From a checkpoint of a small transformer trained on Wikipedia.
Size: 9 layers, width 96, 3 heads of 32, MLP 384 GELU, 1.21M parameters.
Architecture: LayerNorm before each block, learned positions, biases, tied embeddings, capped logits.
Training: a variant of SOAP for these matrices, 147M tokens.
Each number is 200 + 40 x the weight over its row's rms, rounded and kept within 0 to 999. Layers, rows and columns count from 0. The size before them is the row's rms in percent of the matrix's.

# up: layer 6 MLP up, 384x96, rms 0.0754, rows 258-326, columns 48-95
# down: layer 6 MLP down (transposed), 384x96, rms 0.0759, rows 258-326, columns 48-95
up258,099,165,178,240,206,256,187,233,211,133,188,181,170,258,210,170,89,245,175,185,186,197,188,223,251,188,212,189,195,158,211,173,147,292,209,295,255,181,221,218,158,150,229,189,206,216,153,176,250
down258,106,272,232,174,265,190,205,227,180,248,190,282,185,272,186,155,198,220,211,191,190,227,203,182,258,157,139,213,296,285,300,204,249,202,228,160,235,185,174,172,169,246,197,167,225,203,125,186,202
up259,090,187,162,124,252,284,227,190,176,225,200,232,198,240,202,206,189,224,230,202,107,233,164,96,176,170,214,235,252,169,181,226,121,255,186,232,148,168,190,193,251,161,216,151,196,228,217,161,212
down259,084,215,205,247,149,155,187,162,191,202,200,80,210,138,204,162,245,191,243,235,236,224,183,213,255,258,184,144,155,143,253,226,232,104,192,228,267,163,204,140,142,173,179,213,195,159,224,246,179
up260,092,245,236,237,154,239,193,173,113,178,179,268,170,217,198,252,266,156,202,200,153,231,288,166,156,197,161,142,197,172,222,146,204,215,164,235,201,254,173,212,178,195,160,204,283,175,227,197,197
down260,090,206,211,189,211,248,202,212,167,225,206,142,116,243,220,160,135,244,192,230,170,162,142,191,235,173,209,215,210,186,182,265,223,73,225,220,199,271,235,171,212,160,207,199,254,217,216,183,237
up261,112,140,228,140,212,159,225,243,198,128,236,165,215,239,219,227,141,222,214,280,221,240,181,197,138,280,236,217,204,193,192,199,201,239,181,279,171,208,185,268,231,166,214,126,102,215,136,174,255
down261,097,205,170,214,212,156,238,126,261,284,214,267,168,211,189,227,257,212,238,201,209,204,220,161,203,139,178,152,186,179,165,195,213,190,205,164,132,211,192,220,213,145,292,203,215,214,196,279,216
up262,085,155,210,202,196,200,203,155,259,291,296,231,260,169,219,171,179,235,192,225,223,184,234,230,226,238,125,232,280,89,187,198,163,233,260,209,242,240,182,252,151,150,189,174,201,197,125,190,201
down262,094,165,165,133,204,186,212,220,119,131,201,233,213,142,201,158,176,274,195,204,206,167,244,122,205,128,234,236,214,233,227,256,192,199,155,204,148,170,194,224,146,260,171,244,196,242,195,181,223
up263,095,134,178,171,250,205,166,123,189,169,264,164,140,264,180,281,193,173,219,175,248,187,189,215,137,208,236,168,200,181,188,195,220,201,219,262,171,233,240,245,201,168,115,198,229,212,188,189,206
down263,101,195,173,162,199,228,204,200,280,130,273,189,133,232,232,200,257,153,216,203,247,230,175,256,164,247,163,216,233,246,151,220,106,128,250,183,238,173,178,206,212,177,199,243,167,225,198,176,169
up264,102,202,209,241,268,237,201,148,162,204,205,206,127,206,151,212,199,116,233,305,212,164,158,229,131,160,155,201,189,183,118,196,244,184,183,263,157,203,222,246,185,212,189,194,158,203,226,154,180
down264,083,214,163,190,150,247,257,182,211,155,177,124,264,159,147,199,183,297,171,152,214,219,251,266,258,163,264,156,190,175,169,194,228,130,217,193,201,147,250,262,204,235,232,178,237,156,156,235,189
up265,092,254,181,169,244,168,236,164,207,170,170,147,272,209,175,168,260,144,260,246,186,181,290,211,197,219,151,90,228,215,240,279,213,229,199,236,156,186,257,222,130,161,231,227,173,206,170,231,189
down265,105,165,137,179,185,266,167,134,189,161,215,195,117,195,248,223,271,144,226,177,202,180,189,279,142,210,155,191,189,218,201,203,163,135,201,154,210,207,202,246,221,252,199,183,182,217,224,188,274
up266,102,106,219,148,189,168,255,252,191,161,247,146,235,206,222,175,140,220,239,187,208,235,205,255,164,257,208,197,186,205,136,204,220,189,214,231,196,275,188,223,206,225,253,157,241,229,165,196,173
down266,104,165,147,148,179,188,153,145,255,225,213,159,136,244,191,249,202,268,183,167,297,179,176,227,153,176,192,250,127,251,214,222,229,180,264,141,222,276,120,204,225,213,271,188,179,169,182,256,192
up267,102,201,224,177,256,185,211,179,201,248,163,183,201,209,189,182,261,208,121,244,199,125,216,174,98,257,208,183,228,154,204,137,205,153,127,195,175,211,223,178,215,211,154,245,184,216,230,197,206
down267,099,174,199,184,217,255,172,149,221,208,183,153,169,288,232,116,234,182,257,80,161,185,196,202,201,196,187,216,167,159,207,170,122,213,171,231,188,267,175,142,173,249,196,186,195,175,219,203,200
up268,102,271,221,178,202,236,247,233,189,184,115,161,250,151,215,199,234,223,281,144,251,145,261,172,235,174,169,215,151,168,190,206,221,229,209,155,184,171,249,189,178,191,267,177,192,210,253,183,188
down268,085,200,212,131,160,228,217,211,243,293,158,237,178,207,204,288,220,191,127,178,163,139,166,254,127,201,152,211,205,174,180,233,150,181,163,175,182,166,177,203,228,191,267,224,152,217,236,200,225
up269,093,161,253,207,196,157,168,200,209,174,146,206,158,217,240,159,146,210,246,228,197,190,213,213,276,213,253,162,272,151,224,194,191,238,246,216,272,190,189,189,225,158,242,84,117,158,206,231,235
down269,098,165,160,141,215,219,209,203,206,217,182,169,284,100,181,206,182,229,163,144,204,164,213,263,210,181,209,217,96,193,173,234,180,175,165,179,183,217,258,174,219,258,185,247,257,256,178,170,194
up270,095,128,179,161,242,148,231,153,169,189,242,193,195,262,181,209,254,128,183,176,149,161,148,182,170,235,241,273,211,158,156,152,157,158,287,231,181,218,148,228,155,172,201,173,231,135,200,266,194
down270,095,254,224,233,174,216,171,144,209,244,172,145,200,129,170,179,109,114,161,221,242,237,132,233,262,185,173,161,239,166,173,249,161,162,178,226,225,149,242,225,248,154,243,234,165,193,173,171,195
up271,084,136,199,189,182,165,249,171,227,204,169,169,210,146,214,205,190,224,285,224,226,191,234,170,224,238,221,251,153,133,130,225,142,229,218,215,282,180,188,256,257,196,259,131,242,184,182,219,196
down271,091,237,184,225,214,265,115,188,157,174,239,226,222,250,210,294,206,172,118,197,269,161,230,178,121,247,216,196,263,246,161,207,235,205,191,246,222,107,212,173,179,294,207,256,226,188,203,230,200
up272,098,265,247,236,201,154,262,202,133,235,145,188,150,177,228,203,232,247,183,203,135,206,265,229,240,296,211,239,239,159,198,233,202,323,200,192,201,230,238,135,200,181,207,171,189,205,288,187,218
down272,098,188,163,194,206,220,128,186,198,145,195,153,188,264,260,206,183,170,189,266,268,166,251,182,171,136,215,189,192,219,259,202,173,212,171,231,192,221,213,206,297,189,167,125,196,196,159,110,234
up273,102,203,259,248,212,190,157,124,252,225,114,203,222,160,185,213,158,234,200,128,170,253,211,245,182,147,187,212,185,150,205,223,195,291,227,237,252,267,186,196,233,192,197,222,250,166,190,207,155
down273,100,143,132,123,252,220,290,246,230,194,183,227,199,226,173,179,213,191,169,199,229,252,195,156,262,117,164,195,180,183,243,213,220,159,208,177,164,207,204,202,149,229,260,167,207,159,141,178,240
up274,100,173,229,190,186,178,168,245,147,120,251,124,217,223,226,199,203,311,196,237,163,165,262,187,156,236,147,204,200,183,159,179,220,216,146,203,180,187,236,199,228,243,156,185,230,293,203,292,241
down274,091,222,126,199,208,187,207,253,219,244,202,209,189,208,163,186,190,140,183,122,291,233,139,203,208,227,235,215,166,155,180,209,223,181,178,184,219,237,213,202,225,222,283,238,218,144,248,162,109
up275,102,214,186,193,210,173,268,132,137,203,213,209,276,169,196,157,151,159,243,246,182,190,220,148,103,246,210,152,234,246,181,186,149,203,155,270,154,202,167,208,166,184,137,190,204,148,189,255,193
down275,101,174,240,163,261,222,187,217,162,130,195,210,233,99,251,135,238,274,128,156,204,207,217,218,144,183,146,260,231,125,183,209,178,173,126,149,284,229,194,233,276,180,258,252,228,231,213,201,159
up276,093,194,195,161,280,158,168,213,214,154,192,216,145,236,136,177,216,181,247,191,242,121,200,211,179,164,178,162,94,211,210,217,144,207,234,245,143,211,216,213,174,162,215,234,198,236,172,183,222
down276,109,244,195,260,165,260,136,237,203,171,188,166,262,180,141,166,206,241,165,233,234,223,251,150,262,150,233,227,220,267,144,184,191,201,222,199,237,208,172,164,261,164,145,296,215,273,244,177,173
up277,101,220,224,141,203,169,177,221,253,238,252,173,188,185,189,191,243,179,187,192,180,176,190,205,288,203,161,171,235,177,182,222,194,215,184,155,211,193,168,291,182,197,283,194,163,217,190,212,172
down277,102,120,245,224,246,174,203,219,206,218,192,220,227,230,164,200,228,180,123,209,195,247,175,120,232,247,126,235,227,226,164,130,186,200,179,198,220,185,167,164,246,163,209,170,216,216,153,203,189
up278,106,107,164,223,236,145,127,222,140,102,210,209,212,229,189,253,213,162,240,203,182,212,233,222,134,103,200,214,241,172,243,182,151,212,154,257,238,170,165,251,209,172,202,227,189,249,197,182,166
down278,098,231,112,131,197,214,161,252,164,218,286,245,250,200,114,237,190,177,236,154,199,197,187,283,176,226,183,194,169,257,209,183,249,216,206,130,168,222,183,140,256,195,233,313,225,222,193,157,227
up279,098,231,193,206,218,219,266,261,266,212,222,228,174,261,188,204,195,185,213,169,158,150,232,181,228,179,171,121,254,194,182,207,198,253,168,260,221,230,116,175,162,206,255,262,188,291,115,236,166
down279,098,247,184,219,249,160,247,158,155,144,249,192,152,180,222,167,212,122,206,199,184,260,245,186,183,192,170,222,97,238,223,145,192,271,263,271,145,167,191,166,174,200,213,219,168,175,218,252,201
up280,097,236,234,174,235,130,266,148,241,216,161,204,165,172,269,204,167,189,246,200,156,280,221,224,165,222,166,235,166,221,188,226,152,232,197,283,155,263,240,227,219,164,250,183,200,173,203,217,138
down280,098,199,207,303,177,214,174,213,173,180,299,237,261,222,183,234,213,212,141,168,243,179,193,176,249,191,175,168,163,165,224,174,154,149,240,202,202,264,177,192,197,242,245,220,215,251,253,179,177
up281,094,190,138,188,201,201,176,239,132,232,299,180,173,155,145,201,243,190,231,225,267,176,210,173,148,284,164,183,293,166,214,144,236,158,179,250,163,127,218,181,205,179,104,194,157,189,166,209,204
down281,093,202,235,189,190,150,201,230,186,119,188,267,188,178,153,194,165,179,149,137,146,174,187,172,164,159,221,236,134,149,206,220,217,251,160,126,257,227,262,270,161,210,199,242,237,237,169,200,277
up282,095,194,91,186,198,253,258,194,193,193,256,202,206,214,157,194,286,159,165,200,185,148,180,167,208,165,201,198,253,128,152,251,207,222,167,256,109,241,185,200,257,218,166,203,213,203,174,187,183
down282,097,172,224,168,190,154,182,243,172,288,212,165,241,215,201,180,177,228,280,234,160,182,240,276,242,197,186,200,202,230,232,105,220,189,243,162,181,198,224,192,147,224,263,190,236,229,207,230,213
up283,104,223,163,172,235,154,147,250,236,260,265,171,169,206,189,144,188,177,190,196,237,187,209,262,249,176,255,247,243,163,194,236,177,172,172,203,288,197,240,249,179,226,172,195,269,240,239,196,258
down283,112,233,230,225,224,148,225,245,204,224,223,203,132,193,231,237,208,244,161,168,209,193,281,189,175,183,173,270,112,234,170,185,289,195,245,160,236,214,129,199,155,207,271,163,160,242,156,256,210
up284,093,227,165,206,279,252,178,143,195,170,202,126,163,207,182,164,197,154,144,228,188,255,247,233,157,163,252,191,172,226,237,244,235,255,231,196,250,220,213,216,180,185,219,230,199,233,222,179,217
down284,105,227,263,223,209,253,200,143,193,196,177,206,189,187,317,238,157,202,179,175,182,205,189,167,199,227,151,132,228,205,182,194,247,246,272,169,186,187,221,131,201,180,165,177,201,254,311,225,140
up285,108,131,96,194,165,200,186,230,216,223,288,124,161,147,208,165,212,186,219,165,254,227,207,181,226,209,158,233,154,133,159,237,246,217,210,206,297,222,230,189,275,180,223,192,246,249,123,199,243
down285,107,157,324,117,175,202,189,237,208,178,177,251,265,145,157,209,177,212,182,171,146,207,150,268,151,242,159,243,255,243,257,168,143,185,222,211,213,163,274,161,261,233,189,202,206,183,235,179,229
up286,104,222,203,203,227,216,274,151,226,153,158,162,184,157,252,219,173,150,261,201,184,169,254,203,244,201,175,176,227,184,230,229,206,176,253,243,198,153,236,204,221,193,221,171,195,151,247,198,253
down286,100,262,206,262,181,145,236,169,205,242,203,171,199,234,225,251,235,292,244,185,145,199,195,167,212,186,200,158,97,218,178,210,248,269,145,172,190,197,157,170,235,157,241,72,201,249,215,130,155
up287,103,260,162,208,193,194,230,156,173,133,162,195,202,305,190,233,169,158,265,182,250,236,195,202,138,217,236,197,192,164,214,226,205,199,190,178,193,251,132,205,131,154,219,126,282,181,211,198,265
down287,096,166,224,245,196,150,197,180,228,212,217,152,136,129,234,164,262,227,189,253,151,171,198,154,224,137,130,167,257,172,169,168,116,257,198,159,238,145,141,211,216,157,185,178,215,199,182,225,166
up288,096,252,241,235,136,142,125,192,198,201,201,237,193,224,155,214,218,225,205,212,201,153,232,213,178,210,209,161,253,209,171,242,55,221,242,237,158,258,184,233,262,182,173,185,185,243,221,176,250
down288,094,235,180,266,207,200,189,221,262,225,183,170,238,142,165,158,152,224,196,172,219,177,192,152,266,161,258,244,115,234,143,158,177,184,143,158,235,186,156,212,168,163,229,264,170,194,113,218,156
up289,100,134,218,219,285,183,194,238,200,145,137,212,232,188,194,191,173,197,175,245,181,261,247,234,182,169,160,172,214,228,186,186,241,215,181,270,215,182,202,129,160,203,235,156,257,243,229,158,297
down289,102,165,249,173,237,198,154,194,183,253,206,234,214,221,134,202,159,164,202,224,201,226,151,87,166,204,151,180,248,234,232,215,200,237,234,300,206,267,167,199,201,212,190,178,200,193,264,179,148
up290,100,151,162,220,228,244,177,157,252,295,205,148,238,261,193,223,221,163,202,205,109,183,162,175,159,223,186,232,264,178,313,243,197,223,170,201,201,262,191,157,197,193,221,215,200,223,160,138,238
down290,103,178,188,204,196,264,154,250,155,216,193,157,245,93,187,265,284,192,219,199,202,188,195,187,133,166,185,176,247,269,143,184,216,209,197,203,173,208,133,175,156,273,212,236,103,263,244,167,185
up291,102,210,215,225,248,126,207,160,213,254,234,192,183,207,190,187,240,267,337,179,233,248,248,239,207,240,181,247,166,131,168,201,253,191,218,150,253,307,201,163,187,214,244,179,123,162,143,201,205
down291,103,159,224,186,277,225,132,156,226,169,257,188,203,221,212,166,235,219,195,256,133,235,200,193,247,198,230,188,185,95,190,164,267,205,190,193,212,195,201,172,264,110,181,151,192,164,162,202,276
up292,096,174,174,187,273,204,172,230,173,217,201,211,166,225,148,175,199,220,231,180,234,199,196,158,206,213,245,203,293,229,138,238,102,242,238,100,164,240,196,205,142,126,229,178,212,206,191,281,235
down292,111,241,177,253,203,202,208,163,216,160,222,161,215,211,212,239,155,152,146,196,161,181,206,161,254,208,173,213,189,128,264,202,155,193,181,161,209,230,173,240,189,203,258,248,225,257,238,207,203
up293,111,170,219,189,195,192,166,233,215,156,201,161,228,218,165,119,145,179,194,143,203,188,184,150,165,243,192,210,185,103,169,289,191,240,196,247,146,167,224,235,206,170,265,233,150,205,192,190,187
down293,101,248,293,249,226,190,201,196,156,181,218,211,211,109,220,193,208,221,196,225,167,175,255,260,255,131,234,213,203,221,138,207,158,174,196,216,213,224,162,198,239,192,168,221,163,227,216,279,167
up294,098,173,216,162,236,198,213,247,236,247,183,103,209,140,214,153,184,171,176,138,252,232,195,233,256,142,149,236,165,277,191,202,210,149,219,222,189,251,134,250,180,190,177,194,250,168,219,142,200
down294,091,221,179,231,169,213,167,159,202,121,194,218,155,267,206,265,195,197,256,210,159,133,184,139,217,250,163,121,226,139,206,110,180,187,210,157,176,165,278,176,171,213,184,110,219,195,215,211,238
up295,119,169,181,182,205,233,250,241,250,177,291,292,238,222,224,214,240,261,205,202,167,195,193,180,201,125,127,262,160,200,159,216,193,217,192,278,165,217,141,197,232,236,219,169,205,231,208,257,275
down295,116,207,208,122,127,242,141,193,211,143,264,202,174,179,233,245,155,178,221,165,211,203,204,243,174,252,188,188,202,201,162,157,188,194,196,216,121,245,170,243,209,249,217,164,166,238,191,213,253
up296,103,189,178,213,231,205,191,167,180,154,187,183,260,258,195,199,201,183,265,227,143,222,246,214,228,204,212,69,183,163,237,168,191,155,162,172,154,247,251,244,243,176,237,200,129,201,206,196,171
down296,104,128,196,224,213,173,237,163,199,216,274,148,143,160,207,129,184,212,189,119,225,291,254,179,170,158,207,246,230,211,211,186,226,220,200,260,267,256,255,244,236,179,170,196,167,230,275,200,169
up297,103,199,195,220,193,163,294,160,197,222,214,258,200,186,288,230,201,136,248,260,169,181,202,275,269,140,195,150,245,188,176,199,167,228,224,209,159,241,161,243,187,233,260,159,173,155,177,159,205
down297,099,255,199,218,148,228,189,147,151,146,177,174,257,207,203,149,176,208,184,174,148,241,163,229,233,206,98,167,123,221,244,238,207,198,219,201,164,218,186,186,229,132,236,260,161,244,245,222,262
up298,105,137,37,183,180,208,133,246,190,170,221,233,212,217,296,212,160,179,271,153,169,218,288,168,165,185,205,222,194,177,171,221,205,186,247,254,218,236,219,186,185,240,201,113,233,260,217,228,211
down298,097,238,248,147,179,231,184,170,218,188,211,177,176,193,147,183,251,231,202,213,159,132,165,208,240,223,226,200,205,125,188,207,230,280,190,216,216,271,219,250,186,198,194,236,233,189,69,257,168
up299,097,200,151,218,202,252,253,151,169,157,147,185,188,191,258,119,151,194,241,231,236,213,177,138,246,172,245,183,184,136,146,195,207,196,184,176,160,191,243,202,183,262,249,170,229,221,212,225,319
down299,118,182,214,164,166,224,247,194,230,194,125,233,161,204,197,156,234,161,202,248,206,193,200,138,173,242,161,214,272,283,191,187,275,200,199,217,160,212,105,172,216,149,135,187,84,167,228,256,223
up300,090,206,199,212,240,117,225,262,214,178,197,193,139,196,250,77,204,238,150,199,144,171,181,213,219,202,207,142,207,195,196,176,204,207,237,164,151,225,236,242,231,168,186,181,171,245,213,118,206
down300,098,202,115,189,184,195,263,140,171,248,193,133,273,169,247,217,197,154,229,218,217,217,184,119,196,133,189,276,192,240,234,135,238,188,238,207,138,151,190,253,136,190,230,161,208,226,148,186,145
up301,108,165,270,249,252,159,91,181,195,193,172,252,209,228,160,168,176,212,239,187,149,254,242,164,145,235,203,125,193,134,172,164,205,201,246,154,163,268,162,220,183,209,172,244,227,250,188,262,196
down301,107,121,194,167,109,168,234,216,193,241,179,221,240,246,186,128,180,264,157,187,207,157,169,251,130,255,245,175,165,282,137,211,190,255,228,212,252,154,239,183,244,142,209,137,241,122,204,266,219
up302,099,243,191,154,172,211,154,162,223,161,185,184,255,231,221,175,184,229,232,138,246,256,221,185,175,135,273,216,164,183,212,177,229,80,233,231,209,226,232,198,171,152,244,141,272,228,199,207,202
down302,095,96,148,272,219,213,250,195,200,158,245,178,251,180,145,170,208,188,237,229,145,166,269,181,189,192,256,144,241,192,186,253,217,264,178,232,207,219,189,158,205,241,263,265,218,224,230,239,179
up303,093,189,216,151,197,204,169,180,236,126,196,212,211,223,192,165,171,230,285,188,162,137,175,170,174,118,143,154,140,240,185,185,223,230,192,202,210,260,160,251,221,207,246,260,312,247,182,148,184
down303,091,201,229,224,246,209,233,181,176,278,160,198,241,226,162,229,232,199,229,177,164,271,217,250,139,162,214,189,198,177,194,192,131,240,249,204,214,174,199,205,142,196,220,239,146,173,186,225,208
up304,096,147,254,188,198,207,186,252,232,266,227,236,208,240,222,117,269,188,105,271,138,148,243,258,163,165,172,208,170,230,154,220,217,186,221,230,159,207,185,213,126,139,239,183,178,218,199,162,250
down304,096,263,183,208,273,198,212,186,269,185,184,242,212,97,216,243,128,265,217,238,174,229,219,173,245,279,237,184,236,222,210,201,238,182,251,227,146,169,278,207,220,216,220,145,250,211,207,197,211
up305,095,141,230,197,239,214,273,216,226,256,224,195,194,277,246,167,206,149,132,234,193,182,208,195,195,224,187,210,235,222,215,146,211,122,283,153,252,244,220,226,177,156,288,260,244,130,176,239,204
down305,097,221,205,235,146,212,192,186,154,163,251,172,233,170,203,234,159,217,264,209,174,163,256,215,210,172,199,151,187,120,145,194,246,223,142,156,137,150,174,180,187,193,169,200,190,154,182,242,174
up306,102,164,181,220,238,237,193,142,196,230,153,218,212,298,173,197,181,174,246,245,218,234,201,202,179,136,150,201,194,192,240,170,169,202,212,191,193,161,235,234,195,171,179,198,183,216,229,249,301
down306,112,235,170,245,213,153,184,200,219,141,250,289,139,200,181,194,170,223,201,245,222,218,200,250,182,167,210,245,152,239,174,223,161,153,168,182,162,117,116,249,186,198,195,228,239,192,133,215,174
up307,098,200,266,209,215,226,227,269,207,181,168,202,211,196,202,164,225,146,152,154,191,230,238,183,248,178,179,272,210,172,280,169,251,182,193,204,186,198,229,202,189,194,232,179,208,226,187,237,200
down307,096,207,220,154,143,186,124,268,205,221,212,140,207,126,209,239,122,212,251,262,193,263,141,165,206,266,250,146,172,171,238,216,133,245,201,193,230,230,180,164,185,270,194,216,181,190,194,195,196
up308,100,151,230,209,227,222,151,199,222,256,202,173,199,232,118,100,228,250,176,131,188,173,202,167,205,182,180,173,240,196,141,204,209,227,159,228,168,230,179,163,161,194,244,287,235,240,119,249,198
down308,106,236,112,230,133,186,167,254,243,228,226,212,177,141,224,264,168,191,160,169,244,218,254,205,230,164,177,200,152,122,137,197,287,230,254,225,182,174,184,224,173,218,171,216,187,178,201,168,193
up309,103,228,248,178,232,196,111,208,189,174,260,261,256,207,200,221,235,77,169,210,153,181,296,198,176,161,235,188,166,251,221,191,296,198,195,202,219,174,223,179,146,158,202,272,186,231,256,122,129
down309,084,189,140,174,286,220,212,177,164,196,140,150,167,237,207,184,238,223,214,162,144,194,246,279,243,216,199,165,172,194,138,189,225,182,174,245,155,247,222,193,217,153,257,225,179,297,125,233,230
up310,103,256,190,129,253,213,228,172,261,162,239,174,97,192,201,189,177,237,247,238,253,136,227,210,182,224,172,193,138,139,137,190,226,125,224,205,207,157,160,237,192,237,173,197,220,229,242,237,268
down310,103,171,218,248,152,242,185,208,133,161,209,146,212,208,176,289,220,186,243,163,222,207,257,224,233,183,180,218,214,218,164,144,188,194,219,196,169,203,239,208,159,181,200,254,203,169,186,134,189
up311,091,217,230,126,150,205,140,204,181,182,177,173,140,209,196,172,225,239,266,170,235,234,241,260,128,175,241,247,162,177,186,190,186,302,132,227,220,250,133,214,171,230,226,185,270,190,148,209,235
down311,089,139,196,251,164,189,204,163,223,189,228,100,193,204,214,195,179,227,200,225,168,205,181,130,216,223,165,207,140,182,212,139,191,101,195,238,210,203,219,173,180,156,210,128,154,183,173,169,221
up312,093,229,220,196,128,275,188,171,200,183,153,226,199,177,191,146,169,176,185,232,165,228,155,213,183,159,202,214,128,158,226,250,204,160,266,278,202,250,200,241,192,207,233,207,201,140,278,226,245
down312,096,218,196,191,149,248,143,223,240,161,191,266,197,266,220,212,204,222,196,312,286,244,105,259,275,239,215,244,203,213,242,238,206,233,273,224,238,152,176,208,192,193,305,210,157,174,193,188,226
up313,093,176,141,161,248,239,185,147,176,173,170,224,108,183,176,219,236,149,181,192,276,169,281,261,244,191,211,185,172,188,234,184,172,134,202,202,159,238,208,215,220,222,128,210,177,274,243,199,238
down313,092,131,189,209,188,162,175,236,220,208,235,248,227,221,215,212,168,252,229,206,203,251,163,221,234,169,169,251,186,174,150,178,208,234,232,263,167,223,247,166,124,285,202,190,250,114,108,233,181
up314,110,219,176,125,199,181,317,160,219,241,174,211,212,157,121,190,176,222,258,206,220,187,199,142,152,238,233,217,137,172,169,190,195,152,182,225,247,202,232,165,129,117,222,187,262,240,187,223,180
down314,103,219,226,184,217,195,170,188,207,183,224,181,243,293,223,277,103,190,226,128,186,202,210,253,198,139,155,241,199,186,160,253,197,199,186,215,213,197,234,199,241,270,221,230,204,259,184,169,187
up315,103,233,150,188,257,180,230,178,144,179,239,238,208,225,213,146,191,275,216,190,232,242,226,178,229,233,185,235,222,171,239,278,262,206,119,214,111,168,160,179,215,165,151,226,247,189,243,279,213
down315,094,248,200,203,186,164,185,168,184,205,188,209,229,205,206,217,259,214,219,228,95,174,225,209,169,229,222,275,186,167,158,224,189,199,148,212,224,183,240,250,249,265,250,176,257,286,253,254,172
up316,104,204,194,220,237,218,188,251,90,172,262,257,240,196,138,246,172,271,186,211,182,240,200,162,226,210,149,182,259,162,185,222,264,191,134,177,311,189,235,184,131,185,230,258,281,204,189,238,238
down316,099,228,244,179,170,121,130,151,159,214,241,277,220,221,246,188,222,167,199,226,160,238,169,234,213,170,137,228,140,250,225,239,119,230,254,144,156,216,132,191,217,199,206,187,116,155,248,163,175
up317,098,195,299,225,256,192,169,242,210,205,248,256,158,271,264,226,120,238,199,242,266,182,220,224,69,254,166,198,197,197,179,269,229,166,198,188,225,194,264,214,152,175,121,226,146,162,227,210,259
down317,094,125,138,199,242,241,208,235,158,164,191,151,180,236,165,301,210,77,238,191,124,185,248,142,247,193,215,209,250,187,194,153,161,186,172,187,217,196,230,195,229,235,139,195,165,149,229,159,142
up318,105,168,234,166,206,254,231,155,166,268,215,267,222,163,150,178,246,223,248,150,141,256,215,223,269,251,109,175,257,186,176,170,191,248,104,196,207,183,201,162,207,171,170,184,184,236,191,182,211
down318,103,268,312,301,131,239,238,207,213,232,195,246,202,146,169,198,221,214,238,169,161,123,254,276,243,221,156,186,223,220,153,235,170,232,164,168,172,235,174,204,106,165,220,197,150,176,249,220,219
up319,098,198,144,214,246,242,206,273,164,246,196,209,177,143,178,149,194,143,233,189,199,203,154,120,189,122,156,198,120,194,167,171,176,176,191,226,207,198,255,194,261,169,249,164,226,264,249,225,189
down319,103,207,197,174,214,222,222,253,141,196,264,227,176,173,162,185,272,226,336,246,169,133,177,244,218,218,271,248,156,155,212,222,159,282,197,125,212,199,149,223,214,197,214,176,207,247,122,224,116
up320,100,141,225,224,179,286,288,242,191,166,250,218,138,255,160,170,209,130,193,178,196,212,214,245,182,184,240,235,154,141,236,150,260,150,317,222,192,180,160,231,150,159,291,192,121,205,184,202,277
down320,104,272,217,175,226,163,171,232,201,108,239,191,212,194,222,269,210,237,233,208,145,185,155,146,219,182,232,145,166,182,234,206,211,275,212,175,214,267,111,197,188,217,251,199,332,187,275,199,141
up321,096,248,250,296,180,193,190,164,160,182,183,134,303,201,207,186,127,240,263,187,111,203,195,198,204,156,227,155,198,185,169,221,152,192,186,208,142,224,213,226,219,195,209,146,186,232,216,225,186
down321,091,270,225,181,223,227,182,228,203,199,181,231,171,281,197,206,182,201,193,203,170,170,142,88,190,202,236,217,252,207,275,211,217,164,171,173,221,212,253,219,167,231,182,180,223,227,157,267,189
up322,107,273,177,155,194,304,181,180,220,192,177,260,227,226,185,202,157,159,257,145,235,185,264,103,206,168,207,152,239,165,185,199,190,252,167,207,193,166,178,234,153,179,246,143,260,199,174,152,210
down322,099,262,210,184,110,191,241,272,192,264,166,107,262,210,196,241,182,274,268,263,137,213,225,167,246,144,179,210,182,219,237,210,154,271,171,207,171,160,189,242,174,145,172,202,254,197,205,165,180
up323,095,243,256,179,176,225,251,189,178,251,190,253,192,178,131,185,144,254,115,172,234,179,143,261,170,131,184,239,246,214,190,179,248,188,203,231,178,141,191,188,103,163,154,254,163,263,234,190,258
down323,110,253,197,190,245,214,221,276,279,182,222,193,197,174,230,254,174,174,209,193,222,166,264,248,177,182,206,183,213,263,215,210,252,230,254,188,198,265,225,167,262,200,225,183,183,155,209,271,107
up324,108,188,153,182,249,271,232,144,206,230,191,188,268,176,224,197,175,106,152,217,238,167,169,179,203,167,220,219,194,167,147,244,191,242,234,214,135,238,231,152,192,212,185,195,232,194,206,248,210
down324,103,117,209,232,228,177,172,186,198,214,233,162,167,228,164,188,249,198,174,203,121,209,181,219,197,243,130,249,156,200,189,197,134,254,101,232,278,239,287,146,209,228,204,151,225,208,246,221,298
up325,100,269,171,195,223,208,222,210,195,239,248,205,201,187,197,212,162,210,263,313,147,170,204,211,184,213,269,170,280,192,279,121,226,158,154,153,190,260,188,169,170,174,210,262,217,203,195,236,241
down325,106,186,147,260,224,248,207,185,234,182,200,242,163,218,193,216,119,149,141,155,214,144,196,191,169,170,243,158,223,254,198,222,184,241,222,300,247,215,217,182,171,178,228,191,205,138,179,161,223
up326,098,248,163,186,185,211,137,216,166,168,273,192,173,168,191,184,226,182,185,147,236,177,238,193,146,204,189,196,183,200,172,209,212,247,174,202,122,249,180,190,290,130,187,164,269,216,143,187,186
down326,098,293,286,202,199,184,217,165,185,206,265,149,286,170,230,160,173,238,185,167,260,156,224,223,233,203,247,236,137,195,193,171,206,219,235,191,223,141,102,177,208,203,136,145,179,188,196,209,196